config.toml
hidden_size = 192
num_attention_heads = 3
head_dim = 64
norm = "rmsnorm"
bias = "none"
tie_word_embeddings = true
init_std_o = 0.0111
init_std_up = 0.052
learning_rate = 0.00511
lr_head = 0.0174
max_grad_norm = 1.0
schedule = "wsd"
final_lr_fraction = 0.02
max_seq_len = 256
doc_mask = true
Each number is 128 + 32 x the weight over its row's rms, rounded and kept within 0 to 255. Layers, rows and columns count from 0. Numbers have three digits each. The size before them is the row's rms in percent of the matrix's.

# k: layer 6 attention key, 192x192, rms 0.102, rows 16-63, columns 96-191
# q: layer 6 attention query, 192x192, rms 0.1, rows 17-63, columns 96-191
# v: layer 6 attention value, 192x192, rms 0.112, rows 0-21, columns 96-191
# o: layer 6 attention output (transposed), 192x192, rms 0.0978, rows 0-20, columns 96-191
k16 105:052118143151090126131074132096136160076152129146136094154110198171118115138139118094131036170119122204172180103143161058122085096167085127159149103170143109082110144128125078142154114152140126143105097136081134138167101152134101141105136104115120125119150143138163174111100145128124177170
q17 126:143138149131120174090103098168127150150131129088130109074161151095111124072150087125114080126109165134124208154150113116132180171110124190134060210107114111180189145111090113136145097166145057111168185138114153119148101163137110111149156175122146103066127135129159093143128186109133120174
k17 114:108181149152077097146121118120124087140144137165102125152159070201134119165126117158188128122070131141120129109097110105081110117087125074107135121141114131121132107156132113128113130072103175130148131075092139122159117115074154107132063053027063125163143116130118144172081089118106068118
q18 125:184141107109221120121148118121099122099136119188191132128194180121143121101148113139131065164153136209098146103113136179178108084167102142119162150159083128102112157140123121164172127175130097117133112163096107107060105132117127125114114136179088122126169191143114124129120163137173095109
k18 111:134141089166112154104152127121130140164131156107139128090129132174111116066099132076087111096159140127184206132133127087097154139182113125131114111083085176163170137085170169123120163105051191171107139150144145068147135076129145141133122148114131146110149082112164147167097136072169115093
q19 121:170084128165140111120088136096087117149198139152167194209180131153127117110144131134118188078078120085148106093170144140170136056137094087132139152072158108102127182187119106098170119089107110103148114091133131180056120090053127122147060146128111114161144130078192127142103149143136160188
k19 117:102209163125122148130120142149097135119095118128145130135136152096115159115138106142062051117178109068154150158119108166209203080126169132146140093147140137141116122130080149172171129146113183169139136091128143136111087078147150118147066120116163118135135032137119091120122151135078138133
q20 105:131104120156115163171113069161176146176114117143095129200111096124170147144106193096145176107146142168090071102195145125109075125136090201095159118129126187113124187125149095109143136114097154164153076126108120103125192149174148095156129086070090112129136129170110140085133110202115119128
k20 104:064138167135147168123114100163121088077143110180147134134132176048111133141149137117130145103150173096044171155145125101161147169130148101172147168074156090100135124114176116133146092197084146171093203151161169120180162123176155116129131117128151151151109166164163136106127138141074150128
q21 111:143107131086112154167137093123144141157111134109133146073074111100116115128109155161155053092173106137211123122118166119195146095113047150116057104106147163190199077102129154144162096124115127154081142116175142144086127113121163135104153131153151121158117091132086159145131120102114108100
k21 100:046101134104056125121112133182172111140125177115086083168127178182109121147165168116131170108118093182129164090142117137190099218115187103139111109145103087081111134109152132159111141130121153095149097092109106065135101128111090133107131158124132128116133110193084136140119155137141150172
q22 113:090083143105155220110137077145100135195156121151092199109134072127130120148121154150059132167133115142125077099130117191120073079163157148113124121153125138117148159141112114145100172180047192134127114128163133114149126166091099096129135140192104153083115084150087127142148157173110112095
k22 104:118084101127160145156140139157110177159111113114103089131119134178148181173096149140144179140089134161137023144138134172105078080196151172129064107108125132155176186082176104128157105142101117117157196117117117153155096140076164138130087116211167118172180161162216136153112175161106121118
q23 106:155120118147181113158140152165100116115090109079108169133083140156101148080179088144112122093149151142130141084128161161144153167139123169141127240110126130153093140152117129147108094160098121078142198159119177107163085115137106087106183136136137143139125108153122133109149081092106079105
k23 108:138136093141092192086129108176127154132214160075101099108135178128095149130117092132145103108155114144105206141105155062120089127144110076114097186101117135156162112168119115153131075136029129097180109109068096135152113162091127119128066162132124163102129132058153155086181146135153119110
q24 110:177114120150116125146161165102133103132048116147110165117094120156088120090120135078209153077116151145107154128138128123050113095147117130045133133153140114116162145140134098120104094120069110180160195129158120084112135156119105162179156137142127149124043114145086186128128116080146130076
k24 098:144114131149165158112101196167077203098178130122134134116110144085116075114160132094114091111140100169090157088125137103182088151159095108162040133109088175138099116121129072139122115098136096137124172171150126117093127091150112059132107164082093149085154149166102116069198138202170150150
q25 104:124120109121129086158054126151129186167136089132152162208097172126104156142135128130097226144128117127118103104125104165162128125155144085148150103189149121141109170079152122166144127082129111153152096138143115119100094106123144149155088167066097174157072098151091134057119120150113124123
k25 104:139189140120193169119169079111106089114121121177144143145163111125127132204124166153123125131148157133116077109115112127146109148115153100177157106172072081097137103121155147181161164125103086164126132125121116083121125084084130089149140145176146069126137178110103183144146124072115161107
q26 106:105124127154123174199126184136177147114062126145109150120114133159122126121135083132113147091135125121119101115166218068108099119139158180067111171125126149154142163137098095133085096140176070163135197129202186173093153104117149081173204146161145129131107160137106084134131173177118159082
k26 102:125134139123161141131116081141102114181113159100058114071147110132131127111115140141108155098127113125129144096198093151123084146124173109093019153028114129141106113146126103152138143102107082103103133147209106163100112169157137130130163136179070161192143175175154149161089144134155062093
q27 094:126136123183107066139136148125136098070169117167059118190101083128131130191083148138108177147162166098121121190103153177119061185071127134128121151073134115145135140111164141130119160077162081079108073172129121162167139127122121164120148141117088113155102168078095145154086186174168130166
k27 101:067129152111072085136145084122066133192080121150062134097106139102099093068114148190091102157123125142125122153080118169144112098093099117141152105071116108126099120130112147207153149121144142144141131102107136156116158153147153122096233119145133125148065169170101124153112132107132103209
q28 099:131161078167142138156135114103101086173034190154148088154126124117132135157097131132093155100175102098157113112155208066157112117134085179087084152104053083092165116110155120106147138119082096131147192159168128090125081119131163150127097101103129131127105074131157117128082137092164150156
k28 100:116147168130120170121122084143148136123114114116151166123180102153188091201137077159170146123122194102197137163124176109112101127110167097144132055082119076135149128193133142124115153157161143144086129151151095144211081109088094139191090098135150106114148121158055117182116129143121097107
q29 102:134067145089070166133150146150105204106132173061121091162095131160131174107132120174180101131098099076137119136112134119112113136110092155125111139128135171166130160129113116131128159118125119097165119192139164154109080104136109098132130088134085102125160108106150091172147139164114050176
k29 092:069107144130116144133099133089141109105175109203095143097127109111122153131218153099103091114049132119110151124128118134134131103122118086146172118145078131172129091184130167123079151158123172127120112107130155121187120111074166108113093159144075137095072142133167163141109174143086143136
q30 100:122108114178136148104112111175126210098122093118058145149156175159100183100039130110159140126126109170070122138139115116137100118130102112095057100148130108112129112154148125124163134126144082172198133121189155146055148087148147140118126163117147085138150116120146155114180197102114126161
k30 100:090135124092158055140115170042126087067115119200184130166115148102166070108167110090119163131110116118072127112121142159148129140132179116111129094064149154086072112064160133151152109095191159108148117109076116126154101125099087121105115140112106107118128133146081099124085079136187112134
q31 104:105105130097057077104166088103088094086128127129140084093086149201136083120078147052077128115145095056127143153172083126123128098108126131125133120100134091187096177150168137150133137088046135133139096126169156112176165116153061140130092144144145153146176171138109149099096157140131165162
k31 104:109163169152169180126089181147076163179166144158149197150149102134152198165067181188092089130147154085096140096148152115203147141102090108129119151116124117100072144150144146141140130161161112110066090115152119182093083137136052123129175139119098081180119081198162082160125179134123118177
q32 072:161141132142177107097148151147060126117078101103121167133154122137122098122155076130141096089126139111166106147127203141097102102128108169127107177087115099194144163154126103131186050120146122207148120156131094164160070176132115178114082131092124117141182138124152104095177139133110090089
k32 070:121105074075130097162137109084141114097192152117159113108162053155114075136180166112116076115109194104128117139150120146085138142151207100167097128187123110134076128181145128114091087189086070117107149137141057100128125128118101071159154148146143184108145120194072149135113150153082114206
q33 075:102168095131171140132069163101114092080130137117192129165141154117126135159081108103089118118071126067137134152129187129085116166202156194090142178195133132189145159135161125139139117154118079138140148102099116099116075125119162140136115109095128092050158070140141104100149131097137132169
k33 084:110119102148075176107183103176164145168146102173142143123109088138098169152153131164151138099101160141096143121083048126203107164111150080134109118154088117114075142187153152192080116138108174130149117084060108110125169132156106104128138122159157108130168188149059106156127095137124121162
q34 078:195141150145148093084135155104104149102088109149155156152159153116100149117107113118100071168143143129109081169138153154056115056135131119082155103162089125207113184147133136095138077096170135159107105146110105130182075152134082174127142117102132150163153131148148151164123176155167110158
k34 075:094127121123146141108134092159096110130163146077160106105112109157093119169104150079124121135115175129133161119171060124109155165105077108183072129107110142114082104144076090160123118169074080136117132170160083095113159148107125124126070161163134171117094078126062116123112186143131123138
q35 075:136083108138104150154099113180143128091078179087135093072132184127131107069074152101098138137128113094133090116205163132151084133114208149090081094121129093138102102120085113155116146130117097104118152123126118088130154121130064128081124098173139122178146085120083110164209211146112129121
k35 079:159142110144156154076123109084153159151173129170136115175145131117090082094139095179113115130119159130136150131105129120086130145115112071155110101067070204160110111140151156137115140184093113131128140120068119131176139132121135191095095192082183084114145157123115151140109131064082129144
q36 087:131140175190163070119133186087118139091083101161127214190191125159147090137086136167094091146149122125094100132141115164131142039092143081109143053118145092170097130197086116095104084105141139156101139172158107148137142173131089173120088125075107150167106162146125102151112136114111167128
k36 080:162122149120153106117195150126065114090132150104181070099136099172114141130147091139113078137082147125081167090196096047089138132193117176130167146133111155141150127118077153131105069175112095120121129103156130118126127158107100124089079169101086136084123069116093151116170118171061147096
q37 084:145101150065130090091150123139109131111130125163139097141130155138138120160128121105114085119099166106141130210146191130090153120153146138110163135123152126209171190109118160096130114143131107120086135086111126107120090157116107131133132094109137087152105097149168201142140182174163154102
k37 080:159113165098100102113136142149117125190150158174140151078133105129120150108138111088070090150186146144140164089047165143092172105129177170099126176151105087216100142139111172171111134139132159104100145135107134167133182103142107169114108154064161108070162134146115083133078116124111161171
q38 083:157143140118125181169118124110139055109057180155114143114163141126120204113134103093155156115132130115161132112156124118167082075175193155111130152167136086096165114127132135159134094093152195147166143109079143091088142094090059155112034144140130109136156141137201161119127108094106133097
k38 098:090104137109165167107143081125098185154174159085122118112121098166060092100088113144104112138130167131133171146150083070103125183178110134130106166076158155149100141124136141166120092149110114147142086135135138115132130113143119150085071113121239149118109101133063163140168170109111170080
q39 098:114129151166143115100142165181123178100122119178111164156149153119138126162088145215072134067150139118121175124124181128169113147071124080094084163096137055150126111171114117156126140136174123112133143187165124144096081191113084147156169121143114073151143120161149119154148192178193112127
k39 085:084183158101073141151135099125162099110134204130139125120138079164125144088137154136143109072083106115122138095136143126110186089125151070183089116119078132143133111175112115151168131131143132102158136111124121112120171141105121117077126153132074194130139162050073096138116193093089099128
q40 093:133107145109148128168172108115129101114123186139166075093120131146101093135138144079144108146105106099147103131180118123184128072119125107122167058128135145196142144149050121110119109129074147150104137158176127096140129137117112088046150080157147178094095116143059099140112132128128192146
k40 102:117102091121095165091121119127094146187155140074144138085147127150129142087132181120063125124162114147225140124132169160114177104106194137080096123101101127159119169111121134125143111158116149131135112095136164119170093135115156138137145176104184149127146117128190083172090153100184102138
q41 101:145121136165142132202191142162192144082087121082126105116122145152129156198095130154176126172161162148085115143138122107105027106171153142075160084137165110106138121121120169149080119133136127103192114162117122111083135183124102128124064118139113110110125164085105152142179170123079113060
k41 116:070134172146125196086119094195131127123171133112104143059166149232132136155113102143086104140119129152122184105138113107199124155079133118148105128126119098125148092175105141140130099130107079058159082112143124097159131139111066123077072140110126090107121082081106170114143183168106195111
q42 108:105097138080102151164117068162105055147185129078166067103113142160085178101126153098131115140121098179155086132156083159128166141144115159115157092084135130104156164139148169145158124143122114132159108078112108145116155128156121124144108141161116132076135147081188134100098074091134146123
k42 110:130128083160125110142093169087149173113130091118160086180138125147083088119180153068140122118148134094136183122042112126136157157112109157161142037125176158103088107127115135096131190118118139175105101101117141145160138125174170081115225152093145156121155148134095128168066141164119133102
q43 109:081178184145183173088198160138169197069151192159133178126114114138149089107117171175162083114170151145072126113094172155111123119105083083128149115103142114167121117089119119097106162162118151127099166188115151142148175130144100083113098124123155157151104087119117120100191166139089125128
k43 108:102082117098116139123107107127152136103155165077169165027130163167141075091171147138137113119131134162075097109216136141117137091167087085172111136123177160132121126133139052156141101098134150140122167144182111134112074223125055111121112127160124171110162132091174208135112183111102152099
q44 112:144083134155162119157107105118088159125119163168173126149129136093169076137098164159126123109151126113103142100152170121134083118084137140147136081136114123180119110146131111150122103162077149111072120170163086096114077100106087167125197129178148113166086124204100152080114172210137136100
k44 098:032145081089137186151117108074120146114169132081095111074137136164112127152154163131105171093116155127122153130137160086105093168120089139053086160173202161139165160099100110175091133134039098178114131113119062121123151125126146130126128139103124126148080124164173095148090139172142114125
q45 107:096181121156126106113066088148110172142117063048084130129145160087202117160123121175159131131099085124136108163096123118162093152113143186127115162136129117152129131123092166097109174099130126074192113128105130164157056140081115107139095129162114098100135067106174112110128125151092071142
k45 100:201118111140139097143110119124142153122093086122102098152114152082129180162135200158113145153128178082101144172049127136128143091087138154093170149123166092165146074106112159077135109113188149152093156140114104107100130082144153112152180058113117158112074128184099142152127086105091124122
q46 106:102164173135107135116115121139133125151110112101103108176129102159146113157132158196123147151161122130132164119134101130099097200072202168145170135117145195123129133162072162145107121146081109162134080163129098141143122187122154113133088088112136109116151124082075113116093081172066099102
k46 095:150088090147121094108127107196139121116098098167202171195182134103169081157155114173075109079170126165107120127119128126142079138075125080113180067122133046134120157153159092159102085179109113148123109133122147119128144085105096134155173088152127143151141172134128203113109159164122084134
q47 099:188044093133116121124166141140134165083092128172104127161142151164093158154083167141105135171136115137166095085114053152118094155119160041173083060106112119103108103144180183191143156134154115077135127129112102126100123140139113128123158150111100106189099118158090085105148139146149104082
k47 124:132151087075140174140147121082137162168089099115137058093110097123106126116140133075121131123160098088125092120138165104121135120218095186095093199140095179101097116115104135102103142148166165165102136165148102161132171078158172115146175150181149138098128145191170095146101098082162057139
q48 114:069182141165103119115132121134190137125135104142098067125108149111094097140173151126091153164176106151139149158172093131075109175217103185086119162128139157185172148127090157100076119176151117128126123120123162138150142164119142180111171111186109045087089119094133111158110115111114123122
k48 111:154113124189070131133133119100129106120130125114138111197126132176149134140111129091148183115194123140118128124134138095099134128142141101098189058099135143098134131156160130086142160143109161131114081098138146138144122136152138115163103120040097178100127143113142147156086094090113154110
q49 110:117171128158117118107167139147187140109096113141090099122120084128163141147102121156133153157142192096127154167066167052077105175138173147108161125142138100081087129134093118115092175120151063132142121185145170167163108125153151098130086097128150134108157139152071113143140126180112104137
k49 112:104119065161092108139098195116175100150129058095161085136150137129148098120156157101147122144171074105162137063088115145127123160068129125123101118107164123135136230151111178072136097097106127097145071136144081140138114087158185118150179134149124159081094172146163107123110120167174095151
q50 112:158106148109101147119074136102094114125145092121104154122101143201151096106209125108168136127114105091178147129119122151122156177095146109147160097110083147125084147116127113140155137075059165117147092108152097117176104091111112125090121090083138173100144114114117153146111089109143134161
k50 105:116126158183103166150123139143131219077126097153144110161182102129126116202147142144152118179107149139105083107128092189159123116118135141188161068117122071126152129172168145126139134137160107144152113090072148132122068123107147161124098191106174032130122146103129108113162119091061142117
q51 103:149145158135114136105109126172089115149152120069080149092139143136127167177154147147107181123152135123144098158143171163115178069165130126115134176095162095150126147152155133103094043115121108133118156095150111113130155112113151115133097134129157171029134103186093086132133136141088138041
k51 097:120161158087125156118168139113112154126127118213141156186143164142106138096064142131133158128092163155084153069129134113121122081112122149122125157183136119190134099134094099084163142196134108159125134182152135146133070125079140134134120090125141108153118106081132101143148110112085149125
q52 102:144156102060149127134204099125133093171144110135133065097108120125130103116112156084153120143145119064142160151103139095114125196174156142129103165117131082088097127106109131126122107110081115146113103131180060189114152130140151132061050163085156195085101211136126145061134136178155076113
k52 111:083112197098143131078084123182203096101189182165149132085139052190153131108175147135122108069124173122102094094129096117105142090153101101145147132147113124168153113125124104131102119165098080108129078165182125122083112140134102114135082110144128124111134182168172181153185178140123117142
q53 101:070118143136175113108206126126090176091147139150112106156099124084143130162138098103158148137179098154191171104090147069143146167165114095142091201174133103103149117111113089136132067131135151131059100152175090176171090106150128148108137170164142091161169121162183143135107126117125091145
k53 103:081104026153078117111120087131119091136092144167112109091131138187103099118149131102149145103142156069094126105121124078112120155091101156168146087117149096130130117157151102107090096119117147078169071082128090161119155105175049021127123062084158120111168144115138099153111170140091137136
q54 115:097119124074132136132179069140079079130134112165133168173172145096143115152096185138109138126120092149143131137130114167109130116099141102153149100132161126074147134123138189133147147114147194160137093095118143147116161106184152183159164139123153105135127137195186081122029084151140138120
k54 104:107127197122095171118169103146136158176126202114164159178111114070143149104143130131145108145145189142127108154209100174060159159134138066109157169205102174133092095125150182135117150134128141094096124173064134153074168089127121187112105120140149140111140201115103109152106133068081116170
q55 104:179129094107126183120146170124142127116076123147162134134172123121157123099101141102178096177114136122087083165140195099183071142124199141148109131112099049136147139131132126091127105138147072141110166112126154087102103161111124155156097134103174129108143109121137156131138108125125117112
k55 099:079181136210191159143125123079109124139152082103103084122158149109137126093106104042112080152132124070175183091116111107159099120144154122137120146108120123124129098114109139137142135151091189168136136118126133133090092154121106064102139109151124135159115071110120150134193115137122074097
q56 110:132119137094177113184144100134122046115121153139183110171150095172108124190096161128115109157124165070131132115147112101158093183108075113176155120145120119113126105164166129207125156171071129089144100099123122123172142123099163174122141176144107186097106138213136159155062143147145111118
k56 098:099089141130156107148149145117144137150151108171077110066139124185184131152103134139116067177143198126161124125126120199085190181091141135120123120128176129157161137149132099072078113125073099134043126140128104183180220134132082133138165148072148161144137189158077085093112144151145136162
q57 111:184149135133108076166103137179138122096164131083088124150107127119098091131158126087169164132113156071142114182093056095114140130148135111187162133124117159154105131184082147132131172088128110121145165147147156149160159068095175104125038163108088086137072129118157172125108091137112212142
k57 107:215140181119155139105101175112182067096129102183204149105116123121125179127137122114135106106121164153077136163090081122130121148070146092112138118158169128088094153159134092140098121139178132109174142070059128170113149102133135116182121130091095120097159093198140132106161115129057126113
q58 110:063092133183143139139098163161141162130078113127142126117170101098138127069083176151125158087133144073103138111154129083149097157075090120157121148071122157159125116081081073091091149172073086132070167153202127117152124154096072127115178094168116136152136130162175098147158125122145124193
k58 101:109127122127085073141123145114107104058112123155093130192115124126156110185096138075139140131097098074161122154128169152153107097142132050169168057139148145198074149151151070102107164106143096165076130065148125175128147134109109109109157131083149148179142202137162112149084130133091053161
q59 097:168148140154173109119111104097111090205106199154187110150161106176191098135077076152139121127136099163115096119156160122163092101181178131090103136108075112122149164131117087130114100123104083104113103185151086090093116113107081093158141145142137144122096199104094147100067154140096096107
k59 098:087122140121134189128152087181132141109149111133097150104124161136166195174117169131097126164154098096130134168122081065123162146120114138133144142131101077169065124124121111164152127120070096111126154175202088170178089127098202163081091129120101130111162147072117125131166156131130069144
q60 112:130147144162117070151145128140187120150112131149126048156153103126178124151089132113035123149182171161117139107133164141113129164119105155101111139113109125234161201135063145085102124140135088123092141100132129146148145175138108132120114143077108148159074130120160090111077098129109125083
k60 109:128086168169159145101127094202108066174101094106101151156117102086128195120149093115103158120140114101126088155162146139048079127163122131063135086100191153141141144139124145114093148102088091138159146129141135147147146146137122167140182173076090127096163129157136171133108085114159122170
q61 104:144121132177103153164157139082132180136108089087113116144160174136096155091070148157147116088093167119157086127092141165114117116160147185132072117069086117187098143120118135105108149145085109146141138080092052165095118118098134106100175225182162154135194145074067137154135103140088127117
k61 106:122181101167185147176121166161121118103109104130076119089178161134096144124145150136110186146152095144069141130143133133160115101116110164161127164090158154176122150140102112106116115170121137114078144103120107137116137133100043207106189130138071155098139163151130172129106142129124126108
q62 112:080140207139092122103100141160105172174147182141145148113156164176159114108077142161160104142154140129205120111129169140138155143102169104118111135146076122128117111056179142114116132094139144119138130180146160161225144123096125146095148152153139154166123118156165063110109092119106097150
k62 105:071145121065080180109139146099150101111171111092097144121150130181147175137140093165154100125113064148147135153166066124114136129166104099123122128171133088139105137198136116100179122112136128112101110101182157143096143084178141150171156139066135057142101186098156123118121096121114159137
q63 095:124195136157118109162156162135176239112167098095118133133125116135099070070091095138153073165166172159100131150128134194150072113140148073119117120112117074209067165119090141166102131168105145129111137123116089106073152113113125164187225122129178120148212084160088141128098108162140096115
k63 093:086090105146130073163158121147119125172095096071135162097128148141058092099149181095087142063061107150185113137178148134155190119149073139107124153092187156101174107148108129186159105112097119102155142137133155162092163183084134147146161165173043177131089138124163156118137132150091110136
v0 101:166153112133147073102097161063144166165124133124117157098146182136109140109137053098180120122117135042141117146121144068112129101099179131152119160135167084082156128179112142124147154113096081122177184151084155144135169188133160106135077130093092127061105165187165158102130106092079137156
o0 099:108132135150123133065131167097076128084117075130150147166132097113108161119084104135145117106081144135113141158105126139136154086075166067119108095072122143127111074179146142086182171126192132157173127099136167160114142131102123188145123093130123056150142103090128124100136115142162130143
v1 099:141162123171131179118125122184111122098145113088111163133150128165172124155095178049128149170077199094189145162108119110088108174126159110154113148085091119196120142131160115076106132165104143069106152118158152131099055134100101076103074135143157148157177119119089158111120135187054094092
o1 095:129107151135137111115086158101146153146142069166086073115092128114114108119114122109138130123098152069100138145071111216102160133112156128164052165116123168173145157089075105149134207080114105154163187068164097186144171091110112101136153162127140155127136167063112127182129091151154164115
v2 101:173143133122105110134083181093165180123124106084093073102128123106129116139144082060093162128152126091157141147072160111113056139141132162152136100149171091081122117086047121170099117146158154179136135138094128075107164108197191111138079104069125075089090094157143121125126142140091117086
o2 098:143153083134111130161135103080094109150087097173115088136139150119148094123111156160075092175133123163135097147157118166163099103082175167076118115077120106098145142114094142107119155133162104124123088187159151111090076114129104095196176088114143143195105093174081050170117107185122090089
v3 092:152101157107163173107042147114157193173157132079164121129144122182096103106098092165150163102110136096173207124153119158105179154147102123115124144075137140117057149139147056174110165151124105085131077083061110162155083126146142146174142154163144149158101107103089105127115121121106135155
o3 089:104087174107136160185186114144128088149169092164153136080095078171150113139113136126096096141137122128198105172085149116099150135092087115148096083142139135176119156149085146094075127119105121131146088106168157163184151105094066109050154108134145146057193108136199130169124086159086070105
v4 108:093149177113155157126125100135151073118082146166118093123139165113105100169169134126143101073131130106126131151125155113167141228128159125163164142153184093087176122113123092112105130145140158081082198142113191116165116151052133115149066171143137135099114076104114097143107134119112142108
o4 097:176117133139074114118145097166168155083096117132145104114080121184098152159092070140093084124083166107162244141131131103091155118127127108107125100124147136135161087132139145155060109102129139145132110142122148146120187051108153151074092170123113084211133104126108158101130149073108146067
v5 098:095156161105114113142105138076112171138175116118115128161184122130098116163126176174159134149135128182186156165107093161126121113095087100130164148137080103086062175150114117130141174111122140184130150146125142133134211167157225143165105111159133092142128127137143109080173086155139174158
o5 099:108128173126153114080104085143063130161187134129113136205116119090105109137071094180143138120118103104117099132178122151142146093121154134082082123122086102192192126117108130131129152115091143141096120110119113137130075151104126157100055124108097094111094103144175091166162155079131125166
v6 100:074140189093067117129170151105116117126120167091128149158119130168136122139102152116106126135132179159102133132128105157157132115108168113141093149149084179118105144141182091122172102091122148133147116181065142116117064108151165175087125130097119226138113129107111081098120140140077149111
o6 101:185150130107121133158112102130113167135180079123103147154141148098133123133170143134169148105091109104162123091096115213199180123150141096165121086132224115134109095154118109094168084085092127114141155087137115136069066094081138118180097141179184095126124132156108156161099060133129147118
v7 104:065127183116150147128085178155137079145100125152153091120106099162184125105126093130123137137126065152166113154194137154146079148122142097146151135091094141105158170156156176137148131117192146104047166127129131113151174047129114090168140116139193132129069095154128112150109086151168179169
o7 099:125123077150155103135153100118139129164058136106132103086164153118106151166085134165082132159155110110101113104149157136149071129134113138115051110125140100195109108091099074136121109177085143082091115160178141106115106201105122120137109124163140146161164132092148154094158177132032149085
v8 092:179121073156187095152086135189168031071159141105131162177135119153105171137121123133107087126091150130089132144177113112095132154066194183160133145107155154072128091158150157144168097110129108158163070108095138172133140159113176132156132160175100124129160138088153139117106142151183154107
o8 091:160142104124096108120125155157111204092185059125165110125178083058130099103119121098100131170144161104083149119101117114175116159072132107156107172195120194135084131143114167123139191081147165157147089116102176115139097086084161107180089154113144161145120097117182131156145112107125136198
v9 095:143159147169145105193135198156088120052103130168147178149147172056133144147095152042121081111149144146137177112138070141126135116112175143171106101151118159157150102134118159125126131125132085134070149133118181132172134113095182140139098202162138128169100075102167108071172077122133215114
o9 094:133123162139112068160116158144141134122081119110127174185128163122111135097127132146107148076148134111149104171110161149157135123116121189138089138173108104193137151158131153136145126101182128197151193156109170107108143115070133103088111137077162119168100082133066100152125056119102199153
v10 094:130162187094161101120094129172118157155168138162045183189087146142162134190090133190103064130103130124155150169162108114131156126142152139106182108101178137144129053141112129118165068137152132133173127146141162174172127118126078164104064151074097085171149086128126134189133139100124168154
o10 094:101153141091102037112105107141167135135126126128145131132098155100189139167140163128121120149138164142131156121094087160113181205102179122144124083108138149124128109075136091158175129099113182084154102131105134094109140148119151174128072116162084198155129132153132142136128079121092048200
v11 094:107097085155159169057163092170152097086108152165160077219155178104131090170141155168101154130158134182171139151133100089130115125087153125161128092121101095144140068164173171178171110157136105107146091120106127123077093096156162191126071157162162105152114165111138085150098117158107131118
o11 097:100190124081091095113115147179154145124104076129115108145140090111134165133091125106122194128109124101128093164135070081125149125171141159146127179101117152080118063120085113125139196156138122152142164101142117143102078144175162099093068134095145120105106131140159107126183104093223154149
v12 085:145136083107120114092087114154170145092116153130146182123118052086148136094095108114171080040107152149112105129170148121114143168121067104140119195164129094187129142137184089069115136176108066111135155089143152131132154071117139159125101150114127132096067141098146139085164144170164183089
o12 085:127124122129121121087152095127117132075137106122076127120139192142134117181104143125093124113184146104149094130085140182085078064100114099102135057145130118137153073148150153179065171114140067137085097098112142121082129172144077066098089110134132139167184050115181097152150128104156163157
v13 096:098152073142178173169135154131117121113121126123188116172135162127143120052133138119106186147129135082131133169108174089156151107099149129206125177139151179153076131117147100123202116112132099120167129133170107138172109151128141111190106092107094177072178111074103072152147136172149184152
o13 095:156126069096079161134155142112068146155121125128129072109117111111060125122053145116123155108122085110072123092109129166200122107079117158142057154117129146126134131215129158124103175183088116143187114095143135118132185178081148100087153135151177083106129126147103160088141074089087148152
v14 111:099110163140162099138138128172139130076143090149124074155153087100161127175128122092139119133167192144128135148130175135128138150140201155187147125151180138174146089172094148117090133119136109069066090069112134103191111114094138135093116145104135096131142129128155113122162064109092158119
o14 105:131135159188107103097118212164108165142168147168117188143152155180141149129115120152152153114137150107124150176134145166106131151127075067105066161151119190218118178182095104106119108111136110090111172179183125173163152118116123091080128131132110162129122166151128070055094111177142154122
v15 096:126137127128141197166210081123150103085091129092168107131087176112205162170106151150070104120115132122211147161142135121152171181161124130141129116126157192119111193078148080189097194134111097127116134146207146167194136133113085065116104151149144133148152118146162128107147125144102106067
o15 097:094116149143108105152128114096127132121156116175101150076179093119068104111116122114138118076103199133185173129123155057040174156131092200121138170108126123129169093180108083083096086165140147112135164140147075192173117167124120122096169141170166137197122079136127131147142128125114131127
v16 091:104146146118128163154070179060109185128101154153131188130146077134137137174177145140096110106102196128138141133104141120146162103086148094141116151117108140095128117185171125115109197169140125117146169126115125108103125151128119091189098064136119126155153125188177072129082103140218128183
o16 092:137087112124150134133104119093148121200066113107144187117179075156110113150116133100131064145116106061127157119135177147159150096125108140134136092113108068133098116133093074093094120063116083117139142137131185123160137180128135162124141082112120090131143078155132090063126148090125174109
v17 106:103115094186143137113110111109085127082185149141118104196156165147158124140183125083158107122166138130113187123108127131135117117159125116095110160105172165057190109144161117130110139118148148134122157060112088116112142151121172118065128128120115175110144179050177186094078114156144052095
o17 105:150159142159111070131166121123146108084147133110161110130165140122119101118123137100188105104128123142151146177061138138107156079194144103188151105151151128141113086160155136091127128103181130102202144126105171159099146093078158133157051132135190149134181119087162139118128187126124169132
v18 092:142151161135104120157121115105124080151128151135099181083193173147050114161119184129134102137071128187127155199130168156107094145090062123132120175189115150175091084123122144134089162127144138048173143128120127117168117077130086163107120138140177131172120150140139118151191111106169149081
o18 087:116167154143077142147096121107104170068105150089141140138087155112143115141105152127129094096157147073160137117139139186131138201112101137177117070144134107115167166150107134160119135021076139188129144083147167153092121099152077142145148115133161158166114093074088075109067147164098084126
v19 108:092154059122116064110179069131116183127179120075117167166146162142144099141149156174157146132095124123121106106137106083087068140138117107147140147134155103161048122133124144144142131153071101072110148110099087154156177219124119119083190126131193123110098240132112129127097085096106099122
o19 106:137147137118157097138114133112098084140189153171153067139098130118124119205141139090081134094125134103142135114113122124114182179133143146127162162124110088150141108101102133123152101160162104064099082095091144169156122122165143100124069145117130064110137072074154107103144073091162205106
v20 088:061105112153113105123193144149124208146127110149161101140100108074094162060118081095138145170148090153142074144148134132123144137105103133073138130189100156143205162150066117124125144087097127158137196094131122053107134171087115163125093145170180152116107139088101118110131113150125209167
o20 090:128108115179095150131190165104156121134109141135131141089136128111161102151163094146114119118141139128155157143139132073131098129159087126094118122124170095128153144137174141131128073135147141089135123120132140066164159076124066140056128130099105084127103155132066110085116145086181114129
v21 098:166117085128089192131117125134161077168138145112113124070069073144076111152094136197062070143111104116126097104167071070164100119109106132087099139126133077110078159132092132141098152118112119177090073126143102132115096119187111112142160106095124180165080123061114167139127168104096122111